{
  "n_kv_head": 2,
  "activation": "tanh_gelu",
  "norm": "layernorm",
  "qk_norm": false,
  "tie_embeddings": false,
  "init_std_qkv": 0.0625,
  "beta1": 0.9,
  "warmup_steps": 476,
  "steps": 4633,
  "dataset": "wikipedia_en"
}
Each number is 128 + 32 x the weight over the matrix's rms, rounded and kept within 0 to 255. Layers, rows and columns count from 0. Numbers have three digits each.

# v: layer 11 attention value, 64x64, rms 0.0928, rows 43-63, columns 0-63
# o: layer 11 attention output (transposed), 64x64, rms 0.105, rows 43-63, columns 0-63
# up: layer 11 MLP up, 256x64, rms 0.126, rows 0-78, columns 0-63
# down: layer 11 MLP down (transposed), 256x64, rms 0.104, rows 0-78, columns 0-63
v43:122157157097132147113144094116112067154142128101173073160107165086165061095165103129088117132114128127159148082144113182095109146093167068135137098154137110134115148125153152145156128173148126
o43:114133120167085120122121140115133102121099126199155128184127138178105176121160123084157112121082125180089068117111110125143145111123102194130178160129176126113130098165140100076107106124108093
v44:122104110099164146151127202120074146103117151049121086115101164119123054070128147161127096146156085086177163169133073127091135123110154144149118086126149085105102179155092153147157155106130109
o44:144162112153135107150140129144125085138104077143157085135170134158123191124114091135153108093177158097148127160089116129123122092107138117086151124120138106156156067173165125166129103103081158
v45:155103082152177114118089166139142097164134119131089123130150082117101174157127187131099085119138104149118111171123169128161114115151104135070150119128122135082176149106093156112143174210148101
o45:164100089114114120119112050134120134139153178118146119125128105104098131086137140105129114136147119093190156102161073121113149131164080111170081123176115107143159182142130083159174137160114155
v46:122125177150086155146154073125152167148127113137101167149097103166096101111142108109122142123102204085109046095113130086097129130181159171153154126169122153153113120109171139071067147136139178
o46:090104136116124164116137109123142163086180129160093147082107144089204116161129144142079174153149075191092107111133149107157142150111163112143142132143150129081134074073161146128120123117129137
v47:086110123096111121120121153135116097138114099179137121171144116111131113121140130121139141117157140162109084164098120124176160144090107145139176144154135135137160111087095132147108147161143168
o47:130085114133170143096113117131129148141114147156115121128121119096136121082135115136136142140155093106150141136115133106109113161120122148129100120090116151094131138187190131138157104138125114
v48:093107176093132101161127115111127075164087170155161104156144099124195160116200178112120152125139160121146111094155135101074120131128131047120123126107131118154154108069103126117149127129154242
o48:135092109121090161060111150154107176131149171145153084186109105125139131119123092179120155150093127164130086152129150122126105104139061200180114093167167128094148145117109155120106118108087080
v49:182094075133075111130123118146122125087107140114073178041118110155095175186125104151140140109169106106113134186154209069094154115159098139120119135138155157136122165114156137089124107141139162
o49:128136120103121118126175156090131147185181150093121105088155095068131134132092167173129145122131110096119162095167137110200121111119134070156111068131099116127147129145104136155122116135148165
v50:155131178078178128097161119148103067147139148178176106186127084166170093130120162140094123077135175116134112111120117110068157126108071130155142105174131129145144108125127152107138153155109139
o50:127082115126107131104099136202125152118105153144135089163124148146097129097142079187159144202141108176134147092163094133150105124148134127115116123097176136114150101090152105093124079124135119
v51:099087113164173124129116155148108178081074128137147179154160119138112174118113186127130127120097100197116093153048159111178149134109087180150150145140119127177145152148092132116132142119125142
o51:112136112135158161085072109168107171134134097091109148078097133117131074081127136142125139137169123086173203184143115120110150165152128084132110114104098131116154143130146142161159124106144103
v52:148179153064089154091115124149099069130127095116142088159103117120171086114213137120155069144160135109103167103161203157105136132089151059111118123124147139100190092138112145139171115142151216
o52:107126090161137146117174108118110092162104157168160099235132095128130150126145130117126159146073136164102062099120120119132087136140090165169150086115151135186157157208147084096067092109083103
v53:098105139118145108153080157119158154144105088128098166148141168149096171072106127096093110127123109161094079087103172128135120169090154150135107164145126147119162151138090117128141143161146155
o53:115117072140142150117086114114133130119159150109109154125100098092097109147171144105103162101164145138140138169130147109114132174181095162112132119162103126091133126110141130140119142100120148
v54:105127122154225106115120113107119107104115196086134124151136117123183180154137162184100121125095128166176139138116115135164070102103089147090174107120118116102124148117139111133175167120099138
o54:158134126107088134106127133172112130126107082119142119139104142192106113088122119124144090140120138127179148127136097106116139109169109107177082149172161140143125147112064123125173140128141094
v55:131203188114120186105121067136091115186170049115157144188129108127093064077209127123167124126125147132112135052121151151152138147112120121138089112105129122149157068124151114126135158143120141
o55:107106135120138143121115101167143105089106130198152172164088143122168080148141153091110181156078134206099070110146093155119151156110153161123163135120123115201090130152164093103085097124116089
v56:175189117100134139126115127148093075118132081137177126124101179130147054108124118140167126118122107129103175126157106166113179128106119118153150101169129065086088059130110144150146114123122102
o56:130096130175141112116141143146164080153075134139134147172147137178102142140131118131121110111131145143110120126127094148148074105101156156086137114065118131170125098172183098118103108140135124
v57:113143162127074149098139084144173095222158092185149120170181101142153188078147154109088162129127151169118093110136166122080104125121120135112158165128104165153132105056128126102098143137131170
o57:140062129099125135079092127095113194108112169150119159129076119099118090160145130144141152190087081193129106112123122116127141148164090164179132114157181125105102153089139147104148135141138139
v58:123138150081119206141117143097048135139075069081098157154083116145127140082139162119151110138095117123158127086171147116174150165098123186162110101108141132112130148100102138136107165110134190
o58:099147089117162136089109132183151134142138095170186148142123085100160101145103158151096199123166123172142101122084082107111091155134122109107145125133135114174122079157162136144150154088105099
v59:185172086111083214093139094154104154126159090125150128070126101106095114153115099130166154144159103116104194167201178115111145108136159137121098151081126149113128075163130120139097092127102133
o59:109160140130144084177180128103138096140101143136137132115163110122150137167100161120128149151071128114117105093115112162144122107104134094155151093074141111227081135142118113133102142155135141
v60:126175113173051138093150087118096098100156123084133111136128130084162150132156109167168130166148127146143130152152117145133152145162127113131111117117106085137082099102128135135153078054111127
o60:142141183121129120101162209128125137159103074130127146137119133146150123145093151126140095131062119127078134123075127139128132093096163130135142137122126141187107145148118126141110114139119117
v61:099118122176076142134177128111137189088127140123128171145144103082067194130115083170146129102111121167124078154063115094116107130125139173137094140112093132149109172108151095103116138102123131
o61:112123134102156126132111160104126156115153055121112142043116131126165104112124169129136127152118108123112168149104176119142175145131159073133127153150108118122080143102111194171142096125128156
v62:184083093089115123117136132129102146100096155111115138091091079117096154199166126147152131115122100061152144175194141084110166102166151139137110093100135178131172152138093143073101129173156131
o62:104162115122119101149172113149110143163167159161142075080203083100160169115076146144104146145125133116127130084150127133149133101099119085148114090115125101142145128160119135163142114131099136
v63:159143166130183163133143062122100149143099108108154144193113124122064109067123131094149165156096157105162147099104085116167114150122140165159133093093115141170107101173136114143134169147094108
o63:090163145119136124155111099181166134075106093177142135101105153136159099165127128128113155133118146144143095137135115153124162129110155122124134163112138123165085082106133099140142118131136048
up0:113119121105158156116126129155169141093131128112143130107106140068115175130154218107110144158182092111096105134138059057110067088137208074055133144078217160126123126127138170129151107128134163
down0:161105150210152142194095094099122097109121134074080179117101152173137142136170134127134140103071124129175148115125110237185144133145079130175077081106073116171189125061095099140112128062144107
up1:145166085079134118110150131171124164096107126189131096143159121152184131124091159173098093109130135089119082129092162074145128052139128097131105157162097127101164167103113164146114174120136080
down1:146151160095106103152139179132118113147088094105167129067100088104158162120142090094122173095154103121122206118154116119139119161111138146137104132124143109115085090125195150144144106126150161
up2:101142163131110152177124136243159125150133182165154102122121114102113189102121098157114159103134076122106085132081140139106081146041175125136048139106158100121177123161068113126117106096112094
down2:130105119100149133150053224124159116132102129147135206161145138129119137115093172119062092136096114105125103118130097114152074122083158124093105165136133132099119158111100177155110170157207146
up3:086076160129152164136112168204129115138115101169177182094104122115159150122118140083153163105158091142112149090083104108132120130100114142130084189154114126127108118176097098154112127097119121
down3:133140123100132085114092156081126135165121098074084105158135198143153150104117148151098105113129115124143133147124146136148141092124137116100138114122153146144128159134140161076113138133176095
up4:092096133097121181128140106124206143161172153101163154173200142117171114085160197083127139163106143161086112155087152123106126058071128092117192119140166082068201098110086113113151108090139071
down4:195074102148125133147165095140139165152087095086109139144100128137066168180115112203128145122082120125173172079148131194065147141113120180071107141116086123177046110099127107095096135139226138
up5:151141070106127142088132093173167164206143153161196089071052095108077174095134129099097151198119120133097100094139110139183146095091114104118100150092127159119127198134144125169137164162077160
down5:160074148163140103088188162152052133128063088139056150099155080159173118231076177119126098146117136139120131167140112130143155117122150151058100146202073158136104156194139128123056094121153121
up6:154183081031139128069141067139192192089161165190202106119122167136146119115101171138182172169134131190110091113073147080175122155147143104081093116069140078090169143119116129153130126144103123
down6:087078192147146152151102090131163123134121038155149192086089121137081138131197121115176107138112159042161101159076174184152125165118145122121129066139123158149119059152193153122174129098048130
up7:099091068141141081089139147152103129108168148143130122136067149161078167080127158142089164220090085115186168100138104100097123173133154122094106155109167174044119205144134115161097160156097110
down7:182146120107214149147074151076128115164070101158176163074068139082100113139148108139056131125105106169079175179122197111158158096075145150119152147099169128172097139142093109101087090181140135
up8:123108141114105141109142102100149101124103135188134138105105177145180119079145123129186112172102134168072083129149160103089155121104140160137153163135135129081101136178133126096168124129133155
down8:155129124149132104107094118182128121132110104109149076106116145116112130134121119162122119161141147132146120139144068182131162105150142090120119157154147123187110153106066137136134072102153120
up9:151080148087104176148118137176144099170148112143078142102200149156134032117170137108123120129106134113113127129124072119056134186107131157108110147093139125087148112141128181136118138151115044
down9:097183085180137077074103136107096165075086168150158096165068150121160185150089120070139123148110147153151099094135190136172132103142164109142116127105127110160111118141130143118102126120132156
up10:203135061085156142117125069184129171108135096074151169095174151143134172102067125129131132119103111134142083136133148121076137078156142044110165116155173117139131157140123090135131139100113146
down10:121102190168141149082119110131079106140145107117144109111103105133108143166182104111086155115085111118124183095138144088145144156090087160175090128107143154133159136139088158123158094142142115
up11:191067156162151140101139135170078063131164114123107162109110097097165079199121120128149070130124075110181141114117102101138140127145175131174145180125164105085122152167101088080115180112130114
down11:114150136126112101178122143093131141147106141107126094177129141116160152051147143124106156086149141136104088116130089154155159143051065109117186087126047117156119107112157229196117152129123131
up12:130128127139107165123123132172164048104128165170129157157068158081185140086091148121108199118179164034120069075127147113137215113118132089096139145084150137129140164120100162131145131140085065
down12:064081115109102099149105136157184081112158155185135149162154176099137148098130145147130148112166147127108157068114136132154138091166229108094145098183122127105166096154138082132134104088082049
up13:141097104072129142082141147170170109144166172168130188131146117140152134078135128123129153153149116136102148113107114181122079125097115142138156051079131074091154087159134151133128161094106141
down13:120110068139141136125159110120114135135161142145146070150162088129099174150107133075100094124126140131173076138116141113128114113113154113113103109154127166127129112134151126101117157131216135
up14:097062147173115123124144106128164084209118086125167142111126111163068118086140179123111139168168101108155119061144074107219116126171165100166130089138120139100112132139109174084190165122122103
down14:151221183150169110135160138090063117051124198111067108148131158049147172103159107116114129052142112120122119139143116133098101138090113098071165146134147097183110143185108122147144118143138148
up15:064102146121133136148150176113118074136126160169128133148133153159108094072191164119097087162120080072143111133072151129125120165164140096107172140095142191084121143111101154103118170190111132
down15:183136104121145158135138090170122128150086128104065123151106140122126195143093137102147150086076176121102165148136141140144125108077144112125115165138152085104104161177136093124163125093137101
up16:056090141093139143101139126072145158086150113147144164106187161101172128096136148154085107102094114169104131101112177093143146143110177133127141129101174117085112152126101147160141151098165108
down16:170100135149116156105117090133123077154129125089117112119121108131117145142158142157141140157141145117127154127155123129115074093187156093126103097147110132105136113154141131060105107121226128
up17:135115099132135133136106120166119114097108084128152174110122094119149172135193149136118096118147131126080117173138150129131148172149139159142124146107149110104136120133119152104165196093057098
down17:088152153141109121200098144121133148164121111128125046136134126123179063170144073106119085159076132142155171145168118157066129127096126139167097139148133136107164092130177177112105071119107162
up18:109085099155196162101178113139191108157173113123209165061130093107087116116119137149112117161124084137130097175156092093193141119084144100068110168116110125138058144095177170097132095142134117
down18:119113146176107120163064150160132082133151111112052116159114169133140105076114111140092160147151121139149160077139094083088112143198150097116150137143141139096172165155036165138083191122144119
up19:145065110167143185103116110173106131144105093101096131131141107148165099079197172124099165123130123199110085164108107119112146119156144100150149143101127088108130142137111175140150125140083121
down19:130205124124114140106209119108163103105118175151131130102150110102142120127098102122180081163120147104162154127093094110105132149138100155131130126147166132091096119186156104134106107151083108
up20:124172141166114106093095092156115064164137132186158136139133130142118114157071141102180120213185145148098074061147083073150154182160122145105127128106134112099095189174131165106119111142095125
down20:135136079106158120139144182156099019031204111126135161151189090113116166132111177155177161101132159149097160098135112195171157125086117093098123082185156134133075087128150135153100115085112116
up21:102132144069119170150168122118149090125118181154093166126186181179164159156106174052106137131108126143102102116139141103123158147093117124091154144157159115033127168179087106094117092125135089
down21:155123137138128148138162070138143183128116130168171184099081161080165154158068078120102153142141088234110136123101101077099139145131067157101120114130110112144153115141122128128137083122086156
up22:136220158114162102084128161196096137161105148104144133109079131122121103074138122111106110127157116154143090128134109150131184212122117158129084156091158089126094156176121113074112128108129068
down22:078061118125133127134162119161147077137128121160116113135153118189084104140151108137099102092129136161115181106122143145170133043141136082109130094177122139127183054114100109136124141198150218
up23:124074121086100139135164106177156090152150209111149205118134086103117163099088139164155094119137108095115173151165121131098108114096155109138142125113125122129098124057145166103093167090121134
down23:112158107151118135111134163108125179093127110170100033160114114105136097128143134107113137149088159107120091118085163095198133137179161184102151123100077161092174148210156116094157096111118122
up24:160130148129131108106129097128127099148167216195105088151082149126105160087185095079170110128133113091107105061108099163102110149116169137129115096159194093117114169168126194133172138137124106
down24:119108147107110113145106078136169149113108141094112210074150144050127157187118147143098157104121149111115129177155183103111115097096164079155129094113062140155152134138173163145131098101206099
up25:171142094105080096145129164161095177080122133161156143108118205093159164125158210098115161125116118123107096167047086107162158139130155100062110176047164135106090122151088149102146135116134075
down25:071171116117133141173171087119131109092095069106080047127143126145098120182095088158228094124135108108205154141183103103161136183124074155129077104140089126179145180105142118118116152155143108
up26:113096141134192084156117106155122104113141128086153096051110149134179163115126165163130135120158096119122160102121127153109145156173130135142108102175159138121118148122090061109087185098096101
down26:166131117152100145115149116154145156115141106136094188147109116110126098122155094109070115161095132178147092099163137159127136092132119146090108151103093133151119103114138170134133112165106153
up27:134113115142074211107161158112116132117084177162181141100155117067122149119170151083084140150163123050122106166130125107097114122160123149077135192082116134081108138113099113128154123234104142
down27:110166159116100222150122087131122176142147186148093141100131118139108144145146189095125142134134099113102110158139165162102154152116115081079086205063164071093103141083065141138152098141115121
up28:085126129079059128133146126144133100139152057156159124163149147082131135101138139119125057122128145168132145102104140131128142155144174125140073168186125089103141162214153102127132103110094132
down28:189106150152124153171107139150101209077138139101154119145113125125116131172109122183143173102145132069114090154160135157116096099115140098119169089090117149131119084077113175085136154141063139
up29:127125127128128125127128125127127126126128128128127128127126127127126126126127126128127128126128128126125128127128125128126127128128128127126128128126126127127128128128127128128127127127128127
down29:127128128129128128127126129128126126130128128126128128129127128129127128130128130127127127128128127128128127128126127128127127128129127128129128127129128129127126129127127127127127127128125127
up30:091118171113162162104127165155151131107126076142139148111145127125146137112124134122126125121131108144099164082080137105105135153071180116076125156096173113136083142126097173124118134141152098
down30:109140103163090101115124122076098116171120090104112095132103060143158114172147151160119151108122149119178102171190137179158116133186118096147149085140083112136199098144164121115085112112105150
up31:203076181138115152106125138134124056116163202147135123141101142103107113089175111124156086111103086074165140119111168162092134128046160092113124133128138123105136179128112215121133140193117093
down31:050137159080135137133130145142130170135167129153141155113140131089163170148077128177114143168130167091086159155136172036129118095079144086090099128135107123142098129178162166096138081109161108
up32:088098160108143125147134144154155136130146161182104121056158127092144108166164125087144191108197115160092099097102088114116159093079143138111111160146134160101118132115090130181117123148136112
down32:140154136127118089175091164123114143130072105070152116195166153174136156089101097116090096170110138136166129108114149134159128154148159139132116072130139133166163110107153118088124114102108106
up33:158138142078125132090126132145199145179177203057179098091141118133167132081138103118100122126189075153133082117130172149125103084092148064102126137147128073105153129058201128159130149155093131
down33:121183121129130178153138081117083131118106128167133132142094118105043145138155146092146064109058146149121157151100079116115100171211145171157179082182056131166180113224087129096113077082161123
up34:159125095148089076155148147122146107147123150115139126117136148101105105099146133155053168126119087075141088121164154160134181092095122142122136161135174139056162196153177130125158123126089105
down34:071103150184111126084158129135104119105127140121119129127067139134161108175165115084153152091143132170167159168101146081083109141143126139106120121088154126132165150139155104078110154157108112
up35:150126106138169124184192100130083107157161111102068180064149141088129148095115099095127080157157122125136176090097170116105160071138181199105105154158119105094151141145140147118133153111138076
down35:112144133170087135075158202124171137115112123139160102172127157119122085084157107076155207117115122190071146119137105141131100193129103150124183080118123153126134162154079122130108063120080111
up36:150118096097079169078128155149158100128107112144094130115079133089163111137106157175123129120165200130109107087092110065135155171062166136140095112103130112120152097145091184131150179231116080
down36:138133090134140076111091152109113091126108144125181145162135099100145114052164150123134130237133078154122128148132170155077087164157164075073132126160091184110146141176167129112137072104148129
up37:147139108123141112135099180133080130126118109180154172153086133127128167145128107117129136104116118120140115129073124138139158144124142117153118135161127028119156094179096146110118174155097081
down37:112163159115114152161114139092172140136112099076107106119134177127129106111130116143133140166111118130109129153183140158128106115124149089103133126120106175141080157067115138085123103147151176
up38:123078123075093207150149131160147147118145161157066134117088141101160162089116136131081130103123128133060152149062141144133129156116118200144105098141172050167123087135088135114140157126150090
down38:167131145130196093116144150138129071167111115088192127089154113125118078147140100128154131136150172126154095110184116149130094157090142089088103131102102196060099154131143116154108104133141154
up39:113131168114105153145123128167157094161112147132151071093187152178207162078106146124166153114167086143063090127128173112151054164069157113074120142133166160117108088156149138087147127140122042
down39:119103116115142099116138188106114152161117086158100129160098123090145092137131130039119145090091139130130165087154119146160119114166083122159163127177066116092128193126118146241099126143148148
up40:120095122108171143098093133177147145124146118124170121103127172132087114156138119210117142125107100102116147080127094110137157105096170128186103170123155135117095116141143193071151076102085143
down40:105132080153098132135148120091118081103163090105118097157127151150171106119158204096174080122209121120168107172099112116128071150109104164109101125186151123119148109123170055134150169098107173
up41:188145114100168163129129148151132172095148137156179144105171097104121110071182139104141157026099141105149085143125174118127135082129127162112146181119190072097097147099112163117152144099093099
down41:101120131143126176130174104118112119070084159126109202168094057098156120172131117114143124173133125158142106196126094108101151173073068127088114163108159130125127107161121145123110134146136112
up42:087122132115060126095140133133162127103149120169165074104141191151114169072093122155101162167204113092097130120056132111188083105098147041090181186080121173107119168100145156124175196126105146
down42:115058118125150184149120132129080146144027149106168145155152158084127171076144100091158154039122139096068144096146104148073192137142148153159193101109177100159083172159104105171117165166062138
up43:128130128129128128128128128128128127128129128128128128128128128129128129129127128128128128129128127129129129128128129128126128128128127128128128127128128129128127128128127128128129128128128129
down43:128129127128129129128128128128128127127127129128129128128129127128128127128128128128128128128128129128129128128128128127129128129127128129128129129129128127128128128129128128128128128128129127
up44:168093157151164135038124103159194086110136158108098199099048185116127148153134103094114144172140087108144111136107195157129118132101117028098117117134130149128140109175124206072170118136133109
down44:131107119109159135180146159151090123049173111076142154106210099136126099144178122181086084186164137085142127056076101152185107102145246141151140104090083102171112168050144108153042143179062186
up45:151151093048170141135103127125138095143156094174186162144054118099143155140126147142101183169158105157132116159064179085119088113104135102158076116126185122128075155163153134066123178142082166
down45:072170183158112073088120164118102204134127079099122191102191134207184122086074157150110053092129086159135170102161125116113168137100168159132192116207101103097129146106120106125116075108121097
up46:124077127114121179151121108157092161131172113148135096087180127109194198096124152111102104150128111131095167112138210068107102137165175117119106109104138095134188142132088131113130140155095148
down46:122177120107111194115121183144209115093079126085170155106102101111086081119168139131147157135172113064153131103140146135168059086141157113085130175117157127137094143094090130139153126159153125
up47:046143090030171114126152169144172096147154098200174106128146121118124156112113154116089150187161154163108112098110159071134085095075147147146167197120109111065114135120102096145118115101149136
down47:151120192174101098079126087160109154170148142096150094121131128158111090059157073211192109105100191080123090159142160097112121070158152118103098142115163152186063107068109101100192157150161164
up48:144118098064170029143184082153187057198123148121136157123052146102129131169093154107135053166124109178107060123087105120111164169129145118112161157122127091130097145196174112114165125142137115
down48:130139067162146197135101141132085127077133148196139079091087108119104130138182164100164186136147143112140083137188151104175165065255160055169087101101165100162094157120053153146064094123042184
up49:137068083098108132098157188078167139147159142107121133113154141152137137052185128076092085144164079127087157103107108114106164174151138081116094094140108132088166085108133171114147209159100133
down49:120115152118114101141110160153112137169145133192100098192128092149115160087123128112092095084129094147133110128140116117136149107105119163112097178169161091100160108170161130173149104107130109
up50:118104107109187052073174140157151083243133087131167130088111102100113135135100129173142083189136168108144145131097112074189171149105127134125171111137158070072082162099163140133109150158103096
down50:099098086120144162198115130097126134088098202155098116113069152067088175082196159056149189044133098183105142203131129131060164111175211094101102141104179120152136080095119182076108178125106159
up51:151164094188155152127156115149176122162099071132168105058136070093130122142058123105120127147183159135170109090128093139157170160103154086132098164130120150081082157162100130109150165127076088
down51:146113155137153150081157172144110173076145139158098108122148142074098162155085091105179139100157113109115127157111118139142123069076169145084160145155098200132182108089136136071107100100143161
up52:141102085091118177158131134114166114090102101189131129150108164097122160118162139121125128125145149196051154158079116094172133137153125126163116146138137078142140130148125120142106147094090150
down52:118154149166143079149143111108120146149144125104199138128166121137137065108142125167120124117097142129186111110120159135117089141098136144168094131145129169125095123096089165119137106147053095
up53:164107094092120133152153170074183071097155162077115127140159151194137130103146121081153101180111101133069185149148175113173142088155152080093106119136132102083123112141166213078094146135120116
down53:101112144133107150165154190144079164107138091151093157117140156122088128128122149133098110100136152131108110115111077160131045143102167135106111162153146162141193102092073141217117136147113115
up54:165159136139094117097109146144149135122144164126104132092179113098098153110171142119107093138152143201143080110087166098148134101130179071147131101111080158117130123112142107142191168174076085
down54:081176137095114179121151154154103104125141162122153136151100156161130136080108134134149151114166120148098156141068096152110109150086121111142109113162122153141133117150120123111115079054188140
up55:185114156154065112155185112159151089168171137125114121112082167119086113144135111096076086158097071139109139126073138093168106094131149114077098138128101104118138155160154167143149116154137130
down55:122135100158133145131111175118126174132178094198090154173060088139086105151149107097160105137131121092155121133093074134105089185189151114169161106121118097118205103111113133173078132145110107
up56:115075109093200186150129087171135160115137105162109120113146155147119134086144161156164189101087122175135073169091154115132135069127129123137140145120124113088160092124059109147137162127077137
down56:158139174135047112153114154127165157096076090152143132162137122112127117124096084189146090147140112146156136131086116165107172165121021143159138142133141130075086132140140149111115096156130133
up57:139118130118163153098132121152134122110149120180083086121112089050161166115142124110062154109170151131157162099110141086076133102171160164151078190161160109059145143115122073135094187142113167
down57:131112113128115110159138185105088134121134120115177186131117104132120108084119203148108081166121114107159115092126107218140153079068115097133133096093088172199123133158154212124147107103099118
up58:167132080098160134087157056121168107163113154184158074106135194140176149096092173106096091168122125164179129169079206120089072119132180126104131158134124178104123131065153172083139134124105121
down58:113183081123142067155075145116124114155088141099116142137136156178110115174158140100143099114075127035111146091153095113135171137098141124164122149127141105205081150151088116148156223135133119
up59:177130108179081118114159135097131153138186084151126098075050138130149181111167174078136161127080084124098090123074175106099111124142122125117139104165189074133110160171164136104115124143123117
down59:077093118081169115146137147170152153135106130113179081165191113067125136156125133095062105116159116144175165133149102196135092134118161161126093089117109104140133121127137137155115157121055134
up60:169087125106172131138162184126174117102124134128179119149117125085143092137136159086085080126175107132143055118120147118121134119067151120103082141130086169122066135162109134173142090154143126
down60:100159118112095099105092179124126144187168098077100125115114106159122128079110094125121121192151109152112159111170101089145099189170149142177168133122177080136115158083130131147119149064142137
up61:139183114156181145132128123117124187124078092104110108072174114141131165088097142169066109161135091138103067157121166076110130115089215104173058144135174105115086085097106141157156157156092166
down61:137111165107048126044107221145125146131113169185164150113082222051108104148148089103137194051105131136109161119145160117148132170147100114138125127133105159132175125145133094084167063062173133
up62:124130135081102104159152136148100142112179124156175131092134176157159177062106145119094148114213151121109156103112186100077158144142117137137113130151112090106143166214083122116134126065102111
down62:156118130180174169068141096107157144162127147079125158105132101116161118169169099084147157132072072169119121135116094132179123111114079108100134138091153108092137104130143145141128144156108165
up63:188095126173083197116132119143135058137124176140074160086083129113124113073207097147133124145143079042108091131148146162100147150097158145104129110125155143142090139115114176077070185184116165
down63:153098127101180152207141119114098166147144098114178141088122133080155156139098121154129161143121178087114148093133188058136139118111161081093090157070120150165087125167143151090155100104085131
up64:134092074116161142127127122143146051121120137134159161084153111141107147152158124086117183152111155146060108144147132139141099153133108090159100102145167097124159119159120171144107122126093146
down64:106154164124108118125132145103141220166123117086091125144144146144143126131114131122123092115118094159189135096140142134148143110110142122158139176110118150115071109076113091112148136123139102
up65:105104148106179149128159144172122137158186072183087156140094158087117114128157135118173137066145113162117150094136089094126141131085135096075121152093127126087142194126137139091084127172155074
down65:129111137170086091163088112124151101152114105148105083111113122181102153175160082093128147119176119067151094113173176182126097138126146151145160071131130088100126149130087137106098146149197130
up66:164157145111103163141127093171068102157139107081123151129153095136135118115130151155131097153118099099128149130124122144093118116124145119136128156129179126122104143075071158129134148132138076
down66:133074162139155117152129123104167164090120154167101112105157112152136130122078106108145194099134143147099107131121160119150122118106071145156126116126106118106154109175148129097131153099147146
up67:139075159086104180129144134128164137080108148093094175151171147152117136128081135090117135115146171110080100112115216168082168106085137129124148088128134109143134141159098146104112112111148078
down67:170167108123163141140131114112128122175107122162167152045106102109124190118169124158153122078087107115151120140123062108171096086110131118120135165144115134116098107109157109123134127177150123
up68:131108134057062127139184145161152114197108153223094142150134098168089176143139116162104141132073110088150174141102126068116124072164128151135106141134149083134147176144105110091122113099122052
down68:154142061130202084128124148127158203118107145105156137130099116120129105120126079181162136132122155164112096069162123207080123147053111112115150104110169151067105100157131143176106145111113167
up69:176117130177104140123123160113182174104211178108157143103104091106083174041147112105086127181158105135137128115107149112150108149108141110131158094095169042118158097122133130114152124200084054
down69:087157172106124131094090121092150107113095195166155105059152128099191123172135166178105088120158184114118166137082101146136133069143197102113091110124106091111141139114147132174185100031152188
up70:126110123127121127105140160135177138060147091179173092093087169132160140057129165157141184093150044154139071123136070109195136119086124132145057154131134167141139112122101096143177139133147093
down70:147176136084161130132056132152128152135121126134109133089162158112075147176131131076094134116106183111103143133105164113055161132148139116083162158132159156118106129135111146102095108091208146
up71:149111104149155109123142116069134105169163125110151145103124177160092175162141128115126185132094124178097144071141119053217149120156153096156093119135132120123109162094051156143117138141083166
down71:093150120163131149087181149125165105119113125119104126147150073132165108159223124110109080171141125103171085132143150123154132188091171152077089139104148111129089172128116083143092125105090104
up72:168074073125088173138126161143120102057168135146118122173135136099146188096106120104100112131117126109137113146150165126171116153104146153118182130109126070114139071060188153122111158189106132
down72:149127174134136055123154122142135109197103152081072126124115141186088134135152132131152105124091166137106151094106120165087101102172139109121082141157123143107106188150117144089145134113135138
up73:119127053099177172140147134131187095156103094148140092139103161067130157106155193086082094154178142134131127137108227131143165162112130080112139142091146143032134107125089170111106121128112121
down73:161145148168116117133207135077113156114122130163098119118121074167175142097120101116111122158117135140097099108146086090183139166144134114109162119147167084183104141069142100171159134111028174
up74:149101124068139194154108089136083125185151145165146124064118151119133171169150185076080152094159152145073164098133137088140065116126151129114082112176170135114163157175073107099117112167116103
down74:130131122083089123151043174141186159104108134149152133138129186115094158132120147105103162167143096147127122102119140124138040122130155137079105148087138146141122125121126155157165118130174108
up75:211071152114155103169154123144115088148121123125126141150077136101157079097107178121126141145158149171132094121133145119081163129145141163147126120193134039070137151159129154090078137143098066
down75:071143120138137168139159133106142142128144080116090137141112138154132113187161132062182130144122113124086107171114121144183125145181073093102075168116072141160082124167125096111146123140100151
up76:107101081085145151125141128173094118134174192126195106172142164145118165065151102143079147154220112099124159100071090086105171147025137134105110141112113140114104134131148135139155199121090157
down76:124084114157207111119209155070123134139093121054135124117155151076110124091161138126152088152102119172129108122062100160089097175167120167058124135158124090139046163146193172237154095143045189
up77:182090100114165087127149081129159104117133120094141185099059232101115151063171154112160116162128176130120102125047114155102156192127153138150056134127123126120107095131110086157141143170092140
down77:070177106132171088138142144157121165050104139144147132128140163161144086122124077065144225106054094108138113145160151091176161145183131116119122117132177119139161122084150126141085131121068135
up78:053128058161131146099165197143066146119183204104162096093185144155131149103142152114067122128113136080126202108118156105089138130102149122087121114096122110087100162098158153131137163122046149
down78:150118164176086121156165064134211110126083144098059112107125102111145076124158121067106117163183146117174049143110097096111083181191088067111144163156141081126108183093144168181176126160168150